{
  "n_kv_head": 1,
  "positions": "rope",
  "parallel_block": true,
  "init": "uniform",
  "init_std_o": 0.0131,
  "lr": 0.0124,
  "lr_mult_qkv": 0.5,
  "decay_fraction": 0.528,
  "decay_shape": "linear",
  "final_lr_fraction": 0.0,
  "seq_len": 256,
  "train_tokens": 141900000
}
Each number is 500 + 40 x the weight over its row's rms, rounded and kept within 0 to 999. Layers, rows and columns count from 0. Numbers have three digits each. The size before them is the row's rms in percent of the matrix's.

# q: layer 10 attention query, 64x96, rms 0.144, rows 11-31,43-63, columns 0-95
# k: layer 10 attention key, 32x96, rms 0.149, rows 11-31, columns 0-95
# v: layer 10 attention value, 32x96, rms 0.212, rows 0, columns 0-95
q11 130:456503496512491540519536456525524452472563468492507527527526565472498514452449557452517505438554446464510500522435513605525519533454472395461496528482541524524449539475513539444411432494477503583501506473490529498485470590565446535477550514510516533502532519491515506542500452452456515420
q43 093:502504518480519531496436563468509556508534483485539504414447505484507457467512509572458493480455445519485455461492525553535501515525471498450558477505547470499555591450480482466592492503510570422555495517479565540527525499454471515510510530531487393427456540553520528428502484456573476509
k11 106:554439538505450509507523437502469455440475473594553489568470529521516520457473451510533511450485522519463532516437501517521498449512518481507522504585465505554548482403490484424471460522528509544574505514538447486525494514488520566550548486503439513567414515496413455530491488483497582497
q12 136:522506471463547492437539558489428436470474527450465535506538454507539577565484572535502506508584475499507464525476518425465537517501513364470485550483473457459480466482505481553453519551496473464427528466497541434536520552465503467504494480561478443553519562529536494458514499482521478451
q44 089:462439525432522510461449558475463493513449503481473505416461412569506474542475530495501518494500507538476517496525474475620555422451502452566552518491502541490560531508502442517456549535452454542549546532497550449464477494555465477524491495469510513535542558535427490469540521451469532545
k12 122:517456454562594489541593522565438442484500463482493489497485589503462472532499527511567537496502518509438481544472505506514494561485413465436539572458449467453433544506477499502519522537477504504426517515504475480481503504461435564469463477547470439491523510474512500451462491524594442490
q13 123:529550508523464518521534495521498516473570525457483496485512498438463530449494418485487420510531501519455518510439520426529486527614537544489525467374468475509448546509509528512536441504586525523544405510515513494540553538555482437490521490546524546515520493454536544500535535456460502548
q45 095:549447486474536469479420465594499516557477515546530550476434528522448571482513423504457470490533557511422570412473555556498467544481429503506527431536506552473499490506545510497456474446487446470486542441446501508471521431508560554491478485494551530477518464502513526482512499459562502525
k13 115:511558483482442556524456479508551499529507527511482510524403541489497576523456429463432528484489522489473478466462469528509418530557492533474447502469437458494498519481435510532505426515565529552545491497503567500530572577512538454580534525512470569449464468469513524422482551477517542480
q14 139:509540512476522528470488511535480471455530490519507475515489490428547542545488525525442491492439525440435453544457482530507515498516415413584471571534501494481524525548462510454623494478504449487505569500540523468520518516472563481476470430476548453483470551559481516468536599442512528538
q46 088:561477487433535462497504459587469425591453541511480527502523523505502500530507497536525583443489430490480520528552531529438477513491528492521572430470431518457460495471560446486493475470508544556552507457501493490513438519478492569478519443505557512531470493542409433570452477501541507500
k14 116:512522526533558501481490475512491486540588517499536455525541511471526438588533503481472485402583518498466515527463490482529507559508416440514525581531477490481504434466432505412488474502530541462480545466530542480535522474490483519487427470542564467457488585540481486450508457544449472553
q15 134:480482550522479490497455437568494488514558475558498421553512572525485586467489474410494553496592485491432445490439473461439496514509537496473531554542530476568503543442449483540554469421497467481490557466483432515538478499470457513533437559447480522485512517502448525509480533507477472503
q47 085:429498482479483488505479559562493530582484532507554497491542497444464462482552523460435455492471451509497426434451554516541495541440508501559520500470550424503577487531394471509530515481489479506406464473488464516528502487427450507523527518501442497497488442469523513465443411562516505520
k15 116:489569525477425438447514462544502504470470534548525467545448480520528463465468476452528511485639490494515405581512522484436562501492486487508496504490511490510530539468485506560544477530418535471536530532489468544535518437504477515574466473454551591495476544489484468483500530536452433487
q16 015:507484529519612509509486531511489504494497602597540426528460536537459511490456529502467514534430576525523493461517438540489493567455429438536486468505568401461498487524490480501517480461529541552513540462480543483510514490599471509441524520513508514492487577465538562539491489506496466509
q48 073:486535440561519590467528492495544557532468500462492543526525502507445512524540560475494511471458528507532458493545549523506508491591496519451522454489460502490575498500434456507579472554504504537578478500606500488508521509537474464475541534549496486513536502551546593475561452452506595458
k16 079:496543493509555505508486458518507529557484487432497571486431548488526488507500510500468510494401474490526502530503561496495524562494480561490553558512470502481471534564430527511484451504457507473490465435456586562428477507515555444487499561482497474447553529500536590526442528473622487465
q17 038:469498536455517536520486473573493505454568422491492505526484515404490531510531484514473471532535457445490507492474425598503481504492454537423473542490427502482475492564480534509448496534426548569502489468587555542471520429437443488531481479481476547571483531485514460570514493503474504445
q49 111:422472488491554498481569595477517475490525532491521538505506493425513600495471515522494457506493472465548495433463587455608448458521475503529556487475489465552527563465431525503491489504572511492495476493547518539492425541478496508462446566579505441491510493521490522478518502525514424452
k17 078:460510442516579518490452461493482535513565470511558530469496460442536495523454506471533470532403503474459511521527471555505522516492502516438498500501511489565560532462542552511599530514520589432510428504490473548423422524502571459489465539495491484520493546489459499384502453520513505520
q18 051:437473500504543504461522547549497493406580448485476491482517594555517484536584475505532452538416430466503557492504546558507491465446494503487528481474466515574475567493470485520504529496428548570517551476501573463502502503506522494459550525516504549573481445559470536496532453501526507552
q50 094:466501487461524562521489498443511434537519488474491534527514471461463583462513552513424530547441560472559505552451498524599538446543519523495476499495506575530464457433419521552549455512509507547476460428510587461520482553484525512472546568542481520553534509510512508469481429533524524500
k18 066:408521522516559528496511475499502485589524483450491475459502492557468469478481507516531518583529477503511463509528543517524513517528495503538497508425540489384468404564430464519456438504436579525542562508556480530522476465517477571533473431481471463555474549498484529486471519507504427469
q19 040:556523514550529515505454521448573545485521420530549423532480477534516474459531410510544504519499473539579533503475521523448549488538523505491503568522542528496621550461514562549511505485541516512559449498470487464522527525515463527561507471530480475452540484467476582496470586535536483560
q51 090:543509507539402451515484483494501482504436491474479518486446473470521460457566539574532564571458546514478498527540406526477529562487443479466508530451481523429429452494520539464473574463456511587501556456535533457457536530494499551575498514462514521470454502495485521552519518452560491478
k19 074:465476565539547484483489506484477505519573652549504516552499484503470489492484540509449595545545533440479501535487490485515485521518483433480517475511500563472527505464516470527466559512454419510485509549557433531445500518483453566500542543520469476589519506453498576473455447478454477515
q20 088:488525480469534480493534518474504598555552484466478469458504511498492458471548464548473485472573520560532484533525486426518467499539535489492467469543371524435534555511527561552497589528446527418538496502501468521458526532560471497492483492475516455521461515538537452553472552423570512520
q52 091:521547392577457454536502435525530493533498565495458517448518500529444505472500458520479499531488464470445523553478581573488510512578463571512506532509499566507458486532488477454519419521453498510545563462512525506503551494484495443499449497547455484470608522498494462464484530441551543453
k20 090:535497538488526431487560496511472498536512568446501479500427487508506473496456522603523509528553496487549473466551546519561499506529565474533519497521430486526483518522551487505496523490464464502483530483472500562549479520465461557493491477418478498519453394569419537515433483622513445530
q21 082:447549448523538573506467520484485488592506539493559469508492419526528501445532479547538481516501483477566446563512517464458534544526472486532500451473513485479542442530529496432495464451507492459519530524457482537492513557487444477557481420485515473437558592547476417463415545501515462530
q53 098:510536523493459468514513462473457519531534512561400523520545493515499473588459531496530473538455540504552497473525521473486521466556534544380545520515531428506475564559440530450491509561484489505546486502489552559513406430450451435495464475489493538434528463508469529460504468488462453529
k21 094:516497567529487450513509505524540495476514507426541496504428516475435492470463445540565521514573486410509494468480484519518531515528483474437428498504432520547496453518503521470534537490457426393517512451474523505489526497504512515557484487453517524516517378497444568573421456476493469539
q22 114:475561480497511469515485496488503442577555544606560478494532475490488446490559490489485472549419451521476450554491517527495483580480504577480527523579532541506451548556519442437438446500508506489482570537483473487459466561475468474529454480494512524452494525517535393458466485539484494537
q54 091:464428457463448492513491469455545539527523541550475486529493522557508422484464441445508508443573535519460451437513459537531522556544489448445508488476499585487552545453524514496536526437495472391478537526464448521556554500515460558473552445450517498496525480477498459507523559453440493483
k22 087:504471514490575436518518500529475555453505566474532514518456516493546444491502551512494534467555504425574449590515509494552539450485483529519567591518360482500479528493486560512443519466457468542486514489479418533522475511500534530493510507527454532436534470518535507547500520541454505564
q23 089:546491451471441476469444503510476576435450492559623421466476435532485459507541413454485485539487496578426482470528551521453506510465561570513534528513602516541450514494502500459494484503466522521494523483489500510484526516497514463505465492544526503401542504546551492489528516447505491466
q55 097:501409505456486511546473539469526449426526483521510433470576501490530520524512533488505529476455524477495489469529406501456509481515527386442469509468535519520448463516550505572505527523580514532545514488483490487514557506556519549587588537492494567580532520500543455505458508556481540469
k23 084:544529588442460507474424543560480439462501523552556582516476614533487485506502496483499552447547495548454482501455479428469523459478497517437518516495504445570481500540509510456543489552548544575492453525472502509478417476554570442518491497477513499559513446517527508448477468510510501518
q24 106:492475448469542437534507472486577506489467542479423511464494499466507461600511481528507515473482530553502508517469476533521452504490520454470497443432415415522426503474528511483479503464606461514481478495517532483502499509504421519517500463461486537565537484544491532632490524439504459428
q56 095:559514477532494482504477525491472558563515469424509492446492460454473506482484456429508475495435451442485412506512524505515472435454488610540496470488532507504591491517481370575507480520491463519564518566513542515438528514512476442456498494515521563532493451521518554456480535504455505477
k24 119:545465488464475568552522586461492386484533526479524484482607489503501536471500509444456493486536452553519468552471487478481502536523465495495605443510597449506551505502522530512473504470553481560459529514457536471529516491525511484419536503490543452532512514471455477395492441514492512524
q25 115:473483557505481558512465474547501500468490422488509466532502558501425442492454566561528549472533521513508521509517491524491516512495489476476513480505464459533551435461546489475481477572428469586441577442528473469480560480498596485454551487450482469476451449465468545578569503564493459518
q57 092:506499563495538476511509496498491551488466469535507555458508539541555482549592474403494513494438517492500523482472452459556520523438477464474388534476488513491519539568539490527557526432503550427473540547458480472487515476503538476521502541443527585535450489550561525491486531600509555507
k25 118:533558480550529504546484440490547528427458409520543515489466462479575450480476495530492496460588454481518556557532521513512543556536558511513518467505434494550455476479530501431522469504409550483489513526489484540473526507599539456483515543447431472471484493462497470589446508492539509535
q26 139:529401487464488418594578474474489521516470477487489513513457487476463460506499436532494500500521510506434556418522484584483547493518522452537531599516478469534483539487557475518524469488460548448600445500496462495537490468541525539532496466509426586442454508472465474534513481493526483521
q58 083:516509476480496536515519522537516516496454476490458466527497518528491436508519450499471479492493468552486495589468569458521439529508556395512423521514470505465532459454559410486574468507488519382521424511506483468402443510510510483526533442482469512520556481481413463499470487559498528517
k26 122:623454492511555466536533458463475477510492531473520419486434469459477466470508439444451490483533494479485550439461564515432560521530563501474558508517546551519515536529549510548526433487525556431559499540478517482513503482558554544498544460516486539504542449538519560487464512497443445464
q27 146:479473463460542550524540594484566504514506503420330523440567501530499518561466498484564493579492522519473518471538475482444456439483491492489422522543526536534493519513409539560479518531505564474511526448529513444487520463510473507495511478482533535476466547502462498486490498536469485498
q59 087:530516530483507488602422468540451537461566558556532495513494536511501470454448529573512482419472484509515505467463511509483551464496489512518502468482494453496432504501510524437495425423554458488456538475486444466544458473531502460446445523577511482521535520490488440485522507555578566585
k27 121:496410468419587597526539506500530494499455527500423524504461524495511555433535494460485473481525482493464450498495438494529504566516427456465481526537561507485535481475516496523442564463517576463566520504558473526443468504453487546497503466533549550481463513446524479506552414503565472493
q28 111:493487457556418505509447555492521467458515532526479450579468486541525469440482505481611558464406515465520494519493497480491456494489533506483512576533496546533504443461492472447540466516508517493520506554466463510472478518529421521516557447520535515447447436548569410428463476485525548504
q60 095:556518533437553486550523504483507480523465541492484528537523504479519466512452464445525442523536424527545492576501479453488437568539489446516494442528509519442415500459506427507433455402526539513437545506549468416495513514458467504489540477512506519416452484445505523542482515525424474524
k28 102:440478442504451418454516500454485448565493504455526498529455507539400528497435505474529532554517473482558502569477530502473586519514420397538515493581443521492482477501500506489553488465538502515526509447525533468473501556455580570527478527464501495505441512483435528540490438497505516521
q29 127:447455485577486540522512437537514523504520571455487517536503545534571450475487460506450496509637487441445438470522544490512507469426478478482484476484410501485569485522510578519521578482507526540500510554499510514555507511458507496546466549474546553582546520486458505524456484466548525516
q61 086:524449456534514443548568553517490535531490513539502511539466499514418458514561529484562550493436500492518507534531576465575507499493604477431502543485430558436492463481475489501486543545473545612528465479538533486523515462459514490467456519501509434472457549499405510493515448521492499520
k29 104:452464417488472540492502427479586458435502548434538485491534521505553525532520486439539486521586497460487455441511488506504480453403510483543532558433428512536531473534482548508513519522461533583513516440428450503535437480552452518506510559460480559535493500503496503517489489503428479480
q30 134:481456454487543481510551475556506484531540442533532541463492450515484474532500474469499474600416487487548472564532476510534550531506560449518546538488472522465502483441475458408511473464603443496527464510494479420508523519467500477520453490538495421518488558470501402497512540492516455585
q62 081:525517483565473568504557444426432440474508518473488534531559492510519483459488452445545454438529507515496527564467436412475554484510541488465484533590514510412481480445523503507563429485521541516457459457563511429519544475536539481496494508470505477467491504464455537516503539439518554556
k30 114:535520479491544465494505513531502484538511530544504506500557534505562537488460472506472523585416440433465495501467565520469505439460558435495518497512487554432516474473468501461482496508527459429582529492426566460445543469451521481489511488496549435525459545586465430511467474539592491524
q31 141:490462454458552507497452433480463469556530548480547509522577463494494495508568568557478547505394481493414491501491500533523503510498516553509506458455511475533544549429484534461520509573577512534466522448425518454499520490436462520452504437519553459515547493478456448521528584472526524527
q63 085:473510432468547532496528489630507470442493494479486593511497524483470496527491524505516493472524495483491423475431484474502449426496473479525472462488486539541520541563432492428512504557582457508526520418506528531511479522508600427503540451533472525505546498512501460411541492480475470448
k31 120:519490434499529545497520499485504491556531477510504589487538448463460507549538512456465540485439499495492514485493468601494538487446552495465446530510479459437483519513503580431515504509559493474473557521524528447541485493500426408495487460469508466511512578534544374557573512450518507478
v0 098:484487519448489513569529526529514590456482463497495449509487508495396508545518572534450468468543524468535556502520517510531469466480510538532508524546567415501501499545496486492511470421486530426548563437512445457437537446549420455505461557493532455489467459482549543547504520454460460479